Weights of a small transformer language model: 2 heads of 64 (1 for keys and values), 2.87M parameters.
Each number is 128 + 32 x the weight over its row's rms, rounded and kept within 0 to 255. Layers, rows and columns count from 0. The size above them is the row's rms in percent of the matrix's.

# layer 10 MLP down (transposed), 320x128, rms 0.0806, rows 279-313, columns 0-63
size [103  92  96 110  95  92 100  96  98 102  96  92  96 106 102 103 110  96 101  99  95  97 103 104 105 104  96 101 103 110 101 102  93 102 108]
[[114 146  74 159 148 123 100 168 145 182 131 121 117 128 144  89 145 132 131 101 150 146 148 123 162 120 180 147 139 121 148 173  84 129 101 137 112 138 152 141 135 138 196  94 141 137 150 133 100 170  94  38 136 140 137 142  70 127  90 171 120 194 176 116]
 [120  89  97 163 153 108 138 126 147 140 107 115 152 135 115 192  95 109  90 130 129 110  88 160 158 134 169 172 104 129 154 106 165 156 122 100  84 100 119 149 139  92 125 142 111 152  99 129  97 174 114 125 128 156 128 140 185 161 125 136 107 207 126 135]
 [124 170 173 116 135 138  90 158 174 129 104 141 137 130  71 129  82 103 151 128 216 129 129 107 108  94 125  39 136  69 100 101  35 180 174 128 156 105 136  89 154 179 148 150  98 145 154  88 136 154 136 139 149 119 126 163 100 142 112 118 121 103 112  97]
 [ 85 132 121 151 167 120 186 124 154 185 129 167 141 139 110 160 111 133 163 186 106 128 156  90 130 135 157 156 123  84 164 121 148 159 121  46 156 162 110 181 121 135 163 133 101 125  94 118 142 174 114 136 109 163 118 105 168 150 118 137  63  84 151 142]
 [116 128 115  79 208 194 129 154 144 132 140 135 111 130 135 154 137 142 132 134 159 138 163  44 157 106 167 152  55 129 119 188 129 127 129 127 102 101 154 142 147 158  94 108 121 152 202 121 114 105  75  73 114  92 175 125  88 169 121 146 164 124 134 152]
 [ 96  67  76 100 111  99 136 124 122 145 127 173  86 100 121 160 197 119 105  93  76 126 140  77 115 121  98 115 124 202 133 136 130 184 173 122 133 152 162 128  46  99 149 163 103 132 170 186 140  89 143 125 132  82 124  88  86 133  98 161 163 136 118 130]
 [159 147  81  90 173 111 125  90 171 127 126 176 155 147 101 130 168 113 173 102 129 123 131 131  71 137 152 106  65 114 166 118 110  47 101 120 166 163 144 206  88 120  95 154  96 168 112 107 115 134 158 154 181 104 176 155 129 115 208 116 131 139 173 155]
 [173 159 102 105  63 167 159 164 140 152  66 163 119 126 137 192 166 103 132 134 139  96 113 106  84 157 123 120 129 123 105 175  75 200 118 118 133 109 141 100 148 157 113  67 116 132 115 171 111 148  72  68 163 137 136 133 158 117 146 170 124 101  95 149]
 [ 59 136 143 169 177 128 109 109  99 102 100 127 112 110  88  87 171  93 194 139 125 105 125  89 203 150 152 100 106 155 127 196  74 123 121 139 179 185 138  88 144 204  98 146 169 126 101 117 139 121 157  53 110  98 142 125 133 141 132 146  55  98  77  95]
 [109 164 141  68 115 141  92 155 138  69 118  99 126  68 158 156  87  97 182  85 156  66 169 109 157 183 119 168 106  80 151 208  95 118 163 119 148 155  86 127 130 108 124 159 184 117  93  94 145 103 104 118 141 140 129 166 146 114 114 109 169 150 152 142]
 [178 104 148 129 113 176 102  90 128 148 122 124 107 128 106 147  87  48 138 145 179 121 158 160 193 201 152 139 106 102  85  55  94 146 120 142  80 131 103  72 131 142 150 132 143 138 113 160 158 153 126  91 162 115  84 170 144 177  96 149 185 113  98 175]
 [112  74 136  87 184 126 114 125  99 197 152 132 207 189  99 160 162 183 145  88 140 102  87 107 128 125 105 119 104 100 138 101 177 111 120 124 104 121 206 162 150  79 141  79  75 125 142 161 110 145 170  63 175  86  99 114  63 154 181  91 136 170 145 111]
 [148 143  94 148 104  93 136 130 127 119 108  72  85 152 109 127 136 203 130 129 119 184 169 127 166 156 149 120 127 184 139 139 122  98 108  94  97 133 189 104  85 128 131 112  83 153 143 193 125 152 112  62 146 128  90 145 154 142 151 153 142  82 144 146]
 [108 125 122 136 128 202 143 150  93 147 135 138 110 148 159 156  98 142 149 199 148 133 106 124 129  88 104  89 186 124 127 123 137 201 134  84 177  92  64 167 134  96  91 122 125 171 117 146 123 107 131 177 154  95  78 118  83  69 174 180 104 165 171  89]
 [120  91 138 165 171 136 168  49 117  96 110 114 158 167  82 127  84 176 137 139 110 128 103  98 124 120 137 132 136 109  94  98  97 130 120 133 127 122 100 139 117 123 125 105  93  74 148 148 109 155 125 104 129 138 141 107 137 136 104  73 159 163 153 122]
 [143 146  76 182 138 149 140 140 132  75 146 107 106  63 158 125 139 156  94 133 147 158 146 105 127  65 159 134 117 150 140  94 136 157 154 133 102 138  70 103  88  99 153  95 146 158 123 179 116 125 174 199 153 119  94 141 118  76 146 116 128 104 173 114]
 [142 125 183 124 156 114 149  95 157  91 150 165 108 111 168 109 159 110 102 210 132 101  56 111 123 145 167 116 121 144 171  73 137 117 171 115  46 112  97 166  86 137 148 126 147 132 125 127 110 164 156 170 101 155 100 135 121 129 152 145 122 140 156 141]
 [161 112 117 118 126 113  75 108 170  88  88 192 115 147 142 149 113 168  90 115  99 173 135 148 116 195 141 114 139 114 129 144 181  76 172 130 118 103 169 134  54 206 193 136 108  85 122 153  82 172 142 163 101 197 130 127 115  94 180 178 145 119 143  98]
 [121 169 141 113 107  88  71 121 113 144 160 108 128  98 161 114 135 113 130 111 178 150 175 177 149  95 104 100 123 126 122 129  59 161 107 176 121 139 184 119 169 128 155 139 137 117 136 131 132 144 176  71 147 147 147 113 139 125  88 173  90  38  80 116]
 [112 107 126  99  83 116 173 129 146  96 119 111  86 103 124 139 142 137 114 109  91 150  93 144 143 105 149 169 136 138 182 159 167 148 140  51 152 108 155 146 181 139 169 171 128 210 173  93 192 111  75  72 161 104 128 154 104 115 110 136  63 143 107  81]
 [124 111 120 138 144 152 172 149 101  45 113 155 149 102  88 133 156 168 109 125 127 161 124 102 150 134  94 115 152 143 135 112 120  62  97  95 113  97  92 147 107 118   0  99 210  89 129  98 125 133 123 116 180  69 187 154 122 101 172 142 137 104  55 103]
 [179 172  94 114 130 109 151 141 135  34  90 164  97 167 151 179  94 122 184 169 109  87 149 154 152 148 164 122 122 135 151 106 138  77  98 138 113 128  96 136 106 136 112 130 125  65 133 105 109 159 120 127 118 155 131  78 146 123 121  41 122 177 150 119]
 [ 89  70 116 158 144 143 124 185 140  76 117 136 138 152 142 154 114  91 136  85 187 103 114 213  95 143  91 160 118 118 105 165 138 107 151 182 111 128  81 201  97 171 121 108 128  83  91 182  94 126  91 155 108 114 107 167  97  95 180 140 169 175  83  87]
 [117 105  96 115 130  89 119  79  74 113 139  70 181 146  70 118 133 145 104 147 146 149 133 133 151  80 105 150  80 105 111  94 129 132 173 196 180 142 134 102 148 149 184 122 131  95 116 121 150 187 134 149 195 142 114 140 129 126 104 117  83 119 153 126]
 [132 102  95  96 140 120 149 167  60 228 108  55  80 141  59  87  94 161 131 117 150 141 179 104 128 127 192 146 132  73 161  91 152 152 117 128 109 107 126 160 149  89  89  70 146 126 132 156 114 153 119 184 131  89 185 136 157 131 146 165 151  55  72 136]
 [150 113 176  39  93  76  81 144 120 126 130 140 145 115 150 109 177 131 159  93  95 129 144  80 186 161  95 121 129 104 154 106 113 177 167  64 115 118 119 157 115 116 135 116 131 139 156 113 168 160 103 137 153 143 145 147  77 142 130  84 110 165  83 153]
 [158 140 103  73 141 125  97 115 118  93 122 131  96 148  76 110  65 173 116 140 178 118 151 130 157 127 163 121  98 108 109  94 146 163 177 144  76 156 163 136 126 101 157 133  95 171 153 108 124 196 170 196 144 139 108  81 122 105  91 131  93  85 120 133]
 [104 114 160  80 157 174  78 152  99 252 110  71  85 137 101 154 157 143 117 147 144 101 174 160 138 145 131 117 115 145 143 143 127 106 174 138 118 119 139  67 162 161 101 117 140 114 109 137 175 175 130 155 138 177  96 134  68 171 131 150 140  98 110 135]
 [ 98 176 128 101  82  75 129 144 127 189 189 157 116  88 131 107 123 110 114  78 117 156 164 121 133 102 100 141 121 160  94  94  85 119 160 107 132 180 108 105 116 101 182 135  83 113  90 109 132 125 108 106 120 139 129 121 125 153 106 177  79  67 121 140]
 [137  98  71 126  88 127 146 135  89 100  97 100 135 123 102 160 129  64 123  88 154 163 130 101 131  78 160 134 135 129 154 152 135 169 184 164 141 168 123  89 172 116 126 126 179 100  82 205 123 140  88 109 143 121  70 172 175 133 174 110 136 172 104 142]
 [130 104 126  69  68 141 114 126 185 159 199 180  74 150 125 132 159 128 125  92 159 177 138 114 148 138 100 166 119 152 106 142  53 122 125 177 186 169 150 195 152  94 148 137 119 154 138 143 126 116 109 109 172 120 143 162 107 157 120 155 135 109 181 101]
 [121 105 102 165 152 158 116 123  95 106 143 113 206 113  68 138 103 149 111 116 123 131 142 160 123 147 115 142 140 123  93  63 133 177 184 147  65 126  99  76 102 119 153 124 126  86 126 168 105 170 103 156 147  83 158 102 110 124  84  88 200 112  50  92]
 [130 145 130 185  77 132 137 144 201  70 118  86  82 144 106 130 145  63  92 113 103  98  89 139  57 127 115 190  92 179 132 102 146 107 138 132 169 151  92 144 104  93 124 114 148 159 125 118 119  78  80 112 165 143 136 205 133 135 156 115 165 144  34 124]
 [ 93  95 135 115  86 205 126 103  81 146  98 163 111  73  94 130 122 104 110 138 107 108 100 152 144  33 172 198 157 114 131 109 110 169 131 100 161 153  91  76 162 142  87 112 209 107  97 115  91  83 126  92 103 134 121 135  87 153 113 113 197 142 152 136]
 [123 113 115  99 121 185 143 101 166 155 117 142  84 108 129 125  91 132 172 101  76 116 158  77 144 133 106 134 109 177 129 100 103 100 149 115 109 138 105 213 110 106 144 146 212 120 129 160 132 162 115 137 139 130 147 123 169 178  54 117 104 136  92 125]]
# layer 10 MLP gate, 320x128, rms 0.0836, rows 280-314, columns 0-63
size [ 92  96 108  95  97  99 100  99 100  95  86  97 103  99 102 105  98 100 103  95 100 103 104 107 103  97  98  98 103 103 102  94 102 103 102]
[[152  94 139  61  51 158 155 111 131 101 115 154 183  58 112  98 141 209 143 179  84 154 126 120  70 150  96 148 130 124 102  65  80 114 145 119 148 163  88 114 141 130 149 175 107 165 123 119 131 104 123 131 133 149 184 115 113 120  80 120 169 117 190  93]
 [140 100 145  94 104 135 146 140 103  82 103  90 119 150 124 134  96 143 120 126  93 181 153 127 155 150 138 140 149 149 126 118 152 125 167 167 142  91 131  98 136 100 110  88 122 219  92 113 167 106 189 212 146  90 124 134 212  93  58  78 141 127 129 143]
 [154 155 156 131  81  82 176  89 229 147 134 130 174 159 136  81 150 137 189 163 142 142 139 133 122 144 160 158 131 104  76 123 111 115 180 205  80 106  76 164 121 162  94 137  84  86 119  91 129 131 140 162  47 168 162  96 115 144 138 145 101 148 169 133]
 [162  76 114  36 141  89 120 113 103 135 107  82 161 144 127 131 127 121 153 174 116 142  83 116  87 141 150 188 120 165  88 156  84  91 170 111 126  82 130  95 117 138 164 154 157 101  99 103 121 104  64 185 146 181 144 122 122 129 139 106 166 116  90 164]
 [112 204 144 122  99 122 151  94 107 109  95 108 125 110 144  95 136 181 136  83  48 101 122 140 140 111 130 112 140 182 154  90 130 112 124 113 140 113 121 100 104 139 113 101 139 143  87 147 139 106 137 165 108  61 130 148 107 166 103 121 121 105 159 110]
 [152  80 161 161 127 115 136 110 106 154  76  69 191 120 133 189 116 105 144  77 141 112 113 120 136  99 206 142 145  91 147 123 176 132 126 107 119  90 151 103  73 189  65 112 133 118 120 128  82 179 148 110  99 184 140 106 183  58 140  84 153 136 137 195]
 [118 143 136  95 119 129 121 117 166 111 187 136 139 125 146 148 114 106 121 131 133 127 136  74 129  81 143  92 106 218 111 184 131 141 198 148 163 106 182 196 119 125 123 117 157 158 125 131 112 124 122 130 109 129 159  81 136 120  94 146  59 129 195 163]
 [105 182 117 152 124 147  93 169 110 123 136 122 103 108 207 121 120 141 120 140  66  90 116 163  71 132 116 106 173 131 111 129 182 166 128 164  98 137 110 133 125 100 168 116 195  66 196 100 143 157 131 120 100 120 129 120 197  86 104 159 115 152 181  85]
 [111 101 126 153 169 115 133 137  86  89 242 109  91 128 109 133 133 165 145 174  95  38 126 120 136 123 163 160 147  77 166 170  99 144  62 153 131 120 125 121  65 114 114 149 126 193 142 128 172 134  78 146 162  95 172  36  95  89 101 150 114 121 117 138]
 [118 197 156 117 176 137 152 147 142 154 158 164 124  96  98 156 133 124 110 150 118 184 111  82 136 123 117 145  63 197 137 121 135  92 134 133 126  89 115  93 131 131 155 113 149 109 180 130  83 108 136 112  84 163 137 117 129 168 144  81 155 111 143 116]
 [130  95 170 101 208 153 147 105  55 137 135  97 111 128 161  88 145 128 129  90 123 152  97 129 132 163 120 178 136  95 170  99 114 107 206 161 150 128 134 152 138 115 124 115  99 106 167 130  90 187 123 106 136  83  85 124 112 143 200 112 162 138  87 135]
 [127  65 153 160 131 135 166 139 144 120 161 159  64 145 109 163  49  99 162 155 119 174 162 134 134  88 112 132  85 176 137 129 123 119  79  95 178 177 167 137 121 133 122 137 101 125 140 121  72 191 127 152 123 154 143 125 111 173 179 121 126 146 141 157]
 [150 111 111  97 123 104 171 121 149 114  95  62 143 154 101 141 129 116 125  99 146 146 110 104 118 155 140 117  99 162 125 167 155  95 159 188  96  78  81 139  74 102 127  82 192  94 168  66 170 166  99  76 140 164  81 142 166 138 139 137 165  87 151 132]
 [ 98 120 162 103  93  85 139  91 181  97 157  75 111 107 143 106  90 142 115 181 129 128 108 117 151 191 153 159 172 121 140 131 180 120 117 138 121  54 110 117 137 153  94 146 149 163 115 118 191 164  81 124 103 142 156 118 167 118 150 134 153  94  21 122]
 [159 129 117  97 119 108 169 164 129 121 113 143 101  92 157 188 159 100 137 161 156 181 142  77 156 165 121 140  97 116 170 136 164 223 111 162 117 136  63 117 102 152 111 151 109 145 118 111 156 124 151 221 140 123 117 156 118 119  81 133 163 127 108  98]
 [102  95 137 114 172  75 132 187 118  70 116  74 168 135 128 164 146 112 144 144 133 106 125 152 126 175 143 182 115 128 175 195 200 150 117 173  85 181  95  91 140 124  99 112 124  94 121 139 133  94 147 191  93 138 110 109 149 123 120 119  95 129 119  62]
 [188 131 121 119 143 140 127 152 172 136 199 117 161 126 142 124 111 137 146 135 127  76 120 136 118 122 138 132  47  72 127 125 158 154 136 113 152 113  96 109  90 184 104 147 142  88 191 137  93 112 140 103 121 122 126  95  92 126 119  66  79 219 144 194]
 [ 92 165 103 133 139 106 179 149 129 124 128 174 136 132 112 212  99 225 126 152 127 108  56 105  76  79 132 150  92  84  99 105 170 113 103 153 142 124 146 170 138 123 116 146 130 175 133 102 175 164 154 137 135 109  91  66 183 143 153  98 166 143  98 111]
 [153 153 190 159  67  73 155  96 171 122 124 111 105 103 172 100 131 140 165 113 102 194 140 153  79 116 135 127 133 179 154  87 137 103 110 110 113  81 140 162 119 158 123 135 125 117 104 162 121 132 188 121 137 133 119  64 141  70 121 116 191 144 183 153]
 [110 124 123  75 121 144 112 102 142 100 162  84  97  94 129 122  97 194 150 131  80  82 173 101 110  79 111 159 176  40 125 131 158 143 157 136 102 178 121 195 173 138 121 167 132 106  89 129 135 125 131 175 148 136 128 168 165  95  94 119 148 123 102  92]
 [134 180 125  90  89  92 149  99 123 143  76 132 162 126 127 125 150 109 144 145 116  97  97 118 155 152 125 130 109 101  87  76 160 133 186 231 101  95 126 172 117 175  84 128 121 155  77  85 114 190 119  83 116 153 152  70 191 161 158  97 135 145  93 167]
 [158 135 133  98  80 113 145 157 134 156 184 135  81 193 111  75 136 167 105 116 136 103 151 141 176 144 144 102  99 143  99  91 134  89 151 118  83  93 109 141 136 110 114 189 100 130 101 105 139  94 100 151 155  59 156 130  97 126  75  86 129 184 119 148]
 [134 146 101  92  52  61 142 146 139 134 101 128  96 120 138 146 142 218  83 158 126 111  78 142  99 160 170 161 121 149 148 134 118  94  79 161  58 146 101  67  80 145 114 163 121 122  77  87 165 141 204 147 135 111 150 137 179  83 145  94 107 103 145 137]
 [107  70 109 155 130 137 184  65  61  92 158 141  81 116 126 170 153 162 210 140 115 131 138 151 153 112  95 159 105 172 162 135 196 177 114 132 161 133  76 106 137  95  40 191 141 110  83 120 167 165 150 164 137 108 132  90 166 110  75 102 148 162  76 159]
 [148  38 135  99 186 114 166 158 157  62 187 125 175 143 128 129 151 101 164 149  90 130 175 128 128 127 101 129 118 119 134  95 140 116 186 130 118 118 141  79 107 107 157 179 140  93 158  71 143 107  82 146 142 169 127 157 104 115  95  91 112 204 110 114]
 [138 151 153 165 112 155 145 156  96  99 107  91 131 129 194 111 137  81 135 147  87 173  77 153  97 116 138 158  42 167 157 132 178  39 180 137 102  79 130 113 122 151 154 145  96 111  73 123 119 134  81 112 114  71 139 126 144 137 164 137 171 125 137 109]
 [109 118 197  51 154 180 153 130 159 132 137  33  56 108 117 169  95 153  87 126 100 108 122 121 111 128 156 110 155 141 146 124 183 138 159 158 133 126 123  86 101 138  78 154 161 100  94 118 184  92 118  79 146 131 140 104 111  82 154 102 114 175 142 107]
 [122 143 109  87  68  59 170 125  93 163 146 167 166 154 124 104 123 175  97 129 122  92 111 116  61 123 128 121 149 100 113 132 103 120 103 161 156 188 112 173  96 124 119 134 109 125 122 130 101 163 177 165 160  83 116  89 137  83 210 144 112 191  80  99]
 [146  70 147 116 194  89 177 135 109 119  77 106  91 113 162 179 155  91 160 173 143  92  48 166 139  60 127 128  73 142 142 163 130 149 129 141 139 112 135 134 137 160  92  97 122 117 159 116 116 164 191 134 159 139 123 131 136 144 125 159 118  90  67 128]
 [ 42 138 104 148 120 121 129 106 116 138 101 102 138 144 189 126 103 108 131  63 120 145  99 240 124 103 155 148 123 119 103 140 145  70 105 157 119  68  91 108 138  41  99 132 152 156  82  99 156 101 205 135 121 152 158  91 188 112 136 177 150 130 153 135]
 [ 87 127 107 157 121 115 151  97 158 140 143  59 138 120 142 120 103 126 168 128 128 118 123 107 131 115 121 144  71  61 154 134 141 183  96 103 157 141  84 157 125 163 149 160 185 185 163 132 111 172 176 170  74 128 120  92 148  58 175 112 175 192  84 175]
 [ 78 155 137  53  89  92 182 125  95 121 159 168 134 149 115 111 119 130 119 131 132 137 111  63 149 123  82 130 112  74  85 101 159 148 166 142 117 164 170 146 122  90 109  68 112 121 119 150 113 168 119 146  68 144 105 136 227 153 170 138 107 144 179 157]
 [119 169 110  88 114 117  82 144 152 142 149 135  96  73  73  99  99 155 157 165 119 123  97 127 168 185 117 198  99 132 140 169 123 122 148 101 166 191 105  95  85 120 124 135 149 104 131  98  80 124 109 182  48 166 136  93 126 134 180 124  79 143 111  87]
 [172 132 124 172  98 169 131 143 130 108 142 180  78 127 179  90 117 134 124 202 137 119 104 102 161 104 141 154 107 159 194 139 101  75 161 138 108 119 114 114  86  76 107 109  73  66 150  34  79 116 101 134 155 163 137 132 143 163 137  98 142  95 167  98]
 [ 79 159 147 110 136 127 125  96  99 133 136 138 135 116 214 170  77  94  75 139 155 131 117  99  94 173 117 129 152 117 163 158 148  83 116 104 115  93  95 164 151 165  98  92 149  86 142 106 113  92 118 121 100 205 122 134 114 153 139 149 134  99 144 142]]
# layer 10 MLP up, 320x128, rms 0.087, rows 280-314, columns 0-63
size [ 88  89 162  91  93  98  93  92 102  91  82  95 102 100  94 105  92  98 102  91  96 100 103 105 108  96  99  99 108 100 101  87 100 109 103]
[[166 159 135  64 119 146  96 123 148 114 206 143 155  78 154 119 138 151 161 114 192 106 159 122 147 101 143 122 138 148 138 204  60  85  75 112 182 135  85 162 117 103 185 149 185 133  84 154 136 131 134 121 142 148 166 151  51  87 182 167 110  96 109 121]
 [154 123 154 112 131 125 165 165  84 104 140  87 102 128 132 140  84  81  74 110 133 186 155 173 140 177 144 114  68 157 161 132 104 145 186 138 172  91 101 123 137  83  95 129 137 158 103 101 212 130 207 205 130 121 101 112 173 105 116 131 101 128 141 182]
 [102 133  87 162 164 188 153 131 135 173  85 158 155 167 164 143 107 145 102  72 115 127  81 105 147 144 125 141 192  94  79 164 154 150  96  75 163  99 161 110 103 104 179 105 129 153  94 104 144 132  88 185 142 102 163 108 123 146 126 107  79 180 131 106]
 [ 80 183 145 181  96 144 166 145 123 213 139 193 104 123 146 204 158 137  89 122 128 159 100  78 108  37 148 127  79 117 154 134 137 128 134 134 119 105 122 132 128 152 125 129 112 207  97 120  99 132 165 158 145 114 134 108 152  82 136  88 131 139 128  90]
 [168 120 113 163 160 121 121 132 139  99  25 104 115 130  99 113 119 145 102 178 141 112  86 137 221 153 101 119 106  65  59 176 161 107  56 127 111 148 121 173 149 149 103 132  87 108 127 145 122 176 129 123 103 115 144 130 121 138 153  99 201 177 106 129]
 [158 161 111 103 119 144 101 151 168 137 173 169 113 138 136 146 146 110  92 150 120 165 145 119 106 109  60 100  84 146 139 144 134  85 160 154  99 148 107 166 184  67 149 139 153 119 110 136 119 122 121 127 209  76 101 159 114 149 118 157  98 136 124  60]
 [165 154  99 155 103 169 130 179 156 131 149 132 159 123 120 114 105 129 113 120  73 157 169 127 111 132 135  73 126 187 149 119 116 149 123 166 146 109 130 124 118 107 165  93 183 142 135 137 118  92  97  83 140 137 207  82 110 125  88 132  65 147 169 105]
 [140  89 147 117 100  67 129 168 151 126 131 162 172 176  91 149 130  73 157 142 114 110 111 129 139 148 115 103 133 166 100  89 140 156 168  98 144 155 165  91 195 156 120 131 148 115 122 132  62  82  90 116  95 138 175 118  95  73  77 181 102  99 116  89]
 [115 139 125 141  85 132 121 149 159  88  90 187 158 153 123 159 127 155 106  90 148 161 119 101 118 125 176 115  90 132  70 127 155  72 189 140  78 164 180 156 148 161 114 103  98  95 120 131 118 188 180 142 100 140 140 132 156 149 166 103 118 123 115 145]
 [177 149 110 102 109 123 160 149 109 131 121 150 171 105 107 126 137 135 146 143 128 104 156  88 140 149 101  92  78 193 114  93 153 164 172  86 143 128 112  74  98 107 151 131  94 144 178 121 101 186 127 127 117 119 146 103 133  78 126  69 130 131 167 134]
 [ 58  88 108  96 170 132 138 116  53 117 117  62 174 109 164 108 208 167 133 108 144 167 179  95  74 142 150 150  97  99  85 132  72 115 199 156 157 162 124 108 165 104  91 129 114 125 140 150 110 139 110  85 134  97 145 140 124 157 154 116 136 110 141 137]
 [ 97  73 112 143 132  86 156 124 165 136 157 159  83  53  61 152 121  92 159 145 154 148 163  91 160  62 126 149 124 131 141 149 131 123 117 113 166 133 169 187 154 117 147 144 119  97 127  95  91 154 128 110 118 141 134 129 139 165 124 112 150 170 155 201]
 [150 134 137 190 101 123 155 166 127 155  56  67  84 105 147 103  65  72 121  65  90 135 130 126 106 102 170 105 156 110 143 134 132 106 107 167  43 118 124 109 123 107 177 110 101 112 117 166 136 180 133  98 136 135 135 139 133 116 125 128 123 119  74 133]
 [174 113  94 114 200 133 135 121  77 113 110 183  95 132 120 133 187  93 166 112  96 111 141 157 159 122 121 142 121 118 139  94 146 162 123  77 124 149 142 147 123 136 135 118  89 106 161 150  51  95 120 153 164 105 118 147  58 156 125  79  75 157 177 108]
 [180 172  56 175 153 114 193 142 101 148  87 172 107 180  92  93 135 137  62 120 129  85 130  76 173 145 140 152  80  84 177  95 179 133 101 133 130 132 102  95 188 166 126 106 158 102 164  97  96 162 126 132 139 107  81 132 112 103 112 182 125 187 146 128]
 [122 139 172  98  99 204 124  95 118  65 112 187  91  67 132 184 127 112 119 119 153 163 142  74 106  63 124  98 152  95 123 143 131 136 106  97 104 128 147 137 140 153 137 208 144  98 142 157 146 142 183 112 128 164 150 175  89 116  99 121  94 144 133 134]
 [138 160  80 131 103 116 138 143  74  96  67 126 103  64 127 131 118 124  96 149 140 191 120 128 132 151 137 123 124 146 137 158  88  84  86 142 169 117 113 174 171 127 186 146 143 132  72  65 177  91 137  93 172 190  76 146 178 127 126 201 168 114  89  86]
 [152 151 110  71 119 106 144 138 129 115 184 176 151  88  61 181 125 140 147 140 102  98  87 117  77 120 136 127 160  74  87  90 145  67 111 131  71 114 129 140 105  93 119 115 201 136 139  93 133 162 160  98 145 101  85 110  90 222 181  74 154 128 154 128]
 [139 120  55  80 114 171  74 197 109 120 152 146 148 106 163 162 113 181  22 189 112 126 129 162 139 191 113 151 126 131 127 124 106 140 119 109 131 145  73 105 101 136 159 140 105 124 191 137 126 117 107 122 112 121 124 186 147 146  90  75 132 190 145 145]
 [159  98 130 123 123 159 131 137 143 131 116 157 127 168 183 163 154 111 121 134 149 187 101 151 139 115 156  99 120 229  87 157 105 131 105 137 133 122 122 104  99 122  89  41 149 133 187 109 102  94 126 135 104 157 151 104  64 152 137 153 138 134 180 126]
 [136 123 124 122 119 133 115 180 163  78 177 128 117 147 163 118  84  70 151 112 167 194 104 154   6 121 159 155 127 149 125 155 151 142 103  47 143 124 100 127 112 124 150 134  99  96 177 125 171  66 140 150 120 120 176 141  84 121  98 134 112 147 149  75]
 [115 125 136 129 126 111 102  50 130 142 126  40 103 115 137 122 119 180 163 125 124 193 103 135 101 130 112 130 139 128 152 120 113  94  75 125 119 134 151 103  77 154 163 153 174  60 176 149 104 124 127  91 139 138 122 113 112 151 152 142 157 128 139 124]
 [ 95 114 173 112 186 119 122 126 149  88 128  92 185 153 128  96 138 134  93 169 130 152 191 127  78 113 166 129 136 108 130 143 180 139 126 142 140 139 137  78 113 162 139 129 141  43 167 157 111 158 157 108  90 131 157 183  46 102  99  98  76  81 178 159]
 [174 122  96 134 138 156 144 122 160 115 155 112 131  50 162 146 158 171  98  93 168 122 114 166 104 146  96 130  85 118 197 131 156  74 174 113 166  65  70 104 135  83  70 135  65  81 109 191 131  95 142 116 152 131 166  87  80  96 172 134 179  42 136 175]
 [ 87 119 182 126 141 144 117  79 142 117 117 152 118 143 149 141 168 184 161 102  62 103 115 146 159 104 143 115 177  93 154 106 202 162 140 113 131 158 129 115 105  65 186 149  96 159  58 140 169 119 102 129 127 166 179 136 103 153  95  58 112 163 151 135]
 [145 120 155 148  95  93 113  84 110 133 137 147 125 150 132 124  87 154 192 140  95 116 164 173  99  75 113  78 185 146  72 169 112 160  52 173 155  93 140 116  78 120 120 100  56 116 142 158 137 162 160 105 156 109 143  97  76  70 120 161  40 109 181 124]
 [118 134 126  80 210 138 102 141 184 112 128 133  87 151 147 138 154  89 140  97 126  92 131 171 154 143 179 102 141 160 175  91 150 111  89 136 119 139 115 107  78  76 119 134 113  88  77 102 122 120 115 125 103  96 137 125 223  77 145 123 107 128 174  81]
 [141 134  98  49  91  81 126 137  95 118 145 135 178 142 115  81 107 180  93 143 103 123  82  88  65 153 114 103 167 114 105 144 127  99  86 152 145 189 131 183  83 107 140 137 129 107  89 146 151 149 158 182 115  93 120 155 106  98 159 153  94 160  54  61]
 [ 72 197  75 243 109 100 107 120 111 119 113 129 165  90 150 182 116  96 122 139 109 125 207 192 173 156 132 161 152  86 121 116 168 148  80 132 136 130 158 125 119  76 123 146 131 152 107 149 107 144 125 156 140 159 121 173 140 136 169 112  80 156 105  71]
 [162 128 136 141 158  87 128 135 129 147 166 139  89 108 139 167 111  57 118 180 146  94 150  84 168 193 155  93 171 115 137 132 128 125  58 118  86 128  99 178 135 152 143  71 178  82 118 108  67 154  99 117 121 165 106 120  92 159 142 201  75 155 226 126]
 [ 88 125 106 150 107 146 133 114 132 127 119 112 117 118 168 152 182 118 142  58 114 138 128  89 156 205 108 131 121  55 129 101 163 183  97 118 140 193 110 167 128 158 114  92 124 151 140 142 100 169 154 170 102 121  76 123 104  66 169 110 194 188 111 130]
 [171  93 175 150 161 160 150  91  93 104 100  88 100  86 160 187 150 162 134 143 102 131 153 177  95 106 157 160 140 119 144 127 168  99  51 146 121 123 121 116 169 230  92 159 152 143 128  95 155 108 173 111 168 168 156  95  61 137  82 117 139 177  70 136]
 [109 163  88 106 129 122 114 108 109 151 131 151 119 171 108 143 161 177 220 180 116 132 105 160 139 170 159 107  91 186 124 117 105 126 121 165  79  75  89 119  83 177  77 108 116  51 187 126 146 173  94 123  92 153 167 133  43 185 118 124 102 106 150 128]
 [ 53 172 206 108 147 118 115 146 168 127  82 132 145 113  81 156 191 118 144  40 153 146 102 128 101  78 117 120  76 200 100  92 128 142 159 102 137 178 122 122 174 116  91  88 120 126 145 191  98 158  63 148 152 101 130  95 159 132 145 101 187 110 137  93]
 [148 134 145  70  98 127 100 127 213 142 145 105 139 157 105  88 117  84 158 128 133 132 126 154  91 222 119 113 142 117  99  87 150 118 109 151 128  99 128 123  76 160 144 111  66 117 127 152 137 126 152 138 124 142 194 122  84  76  85 131  20 122 189 153]]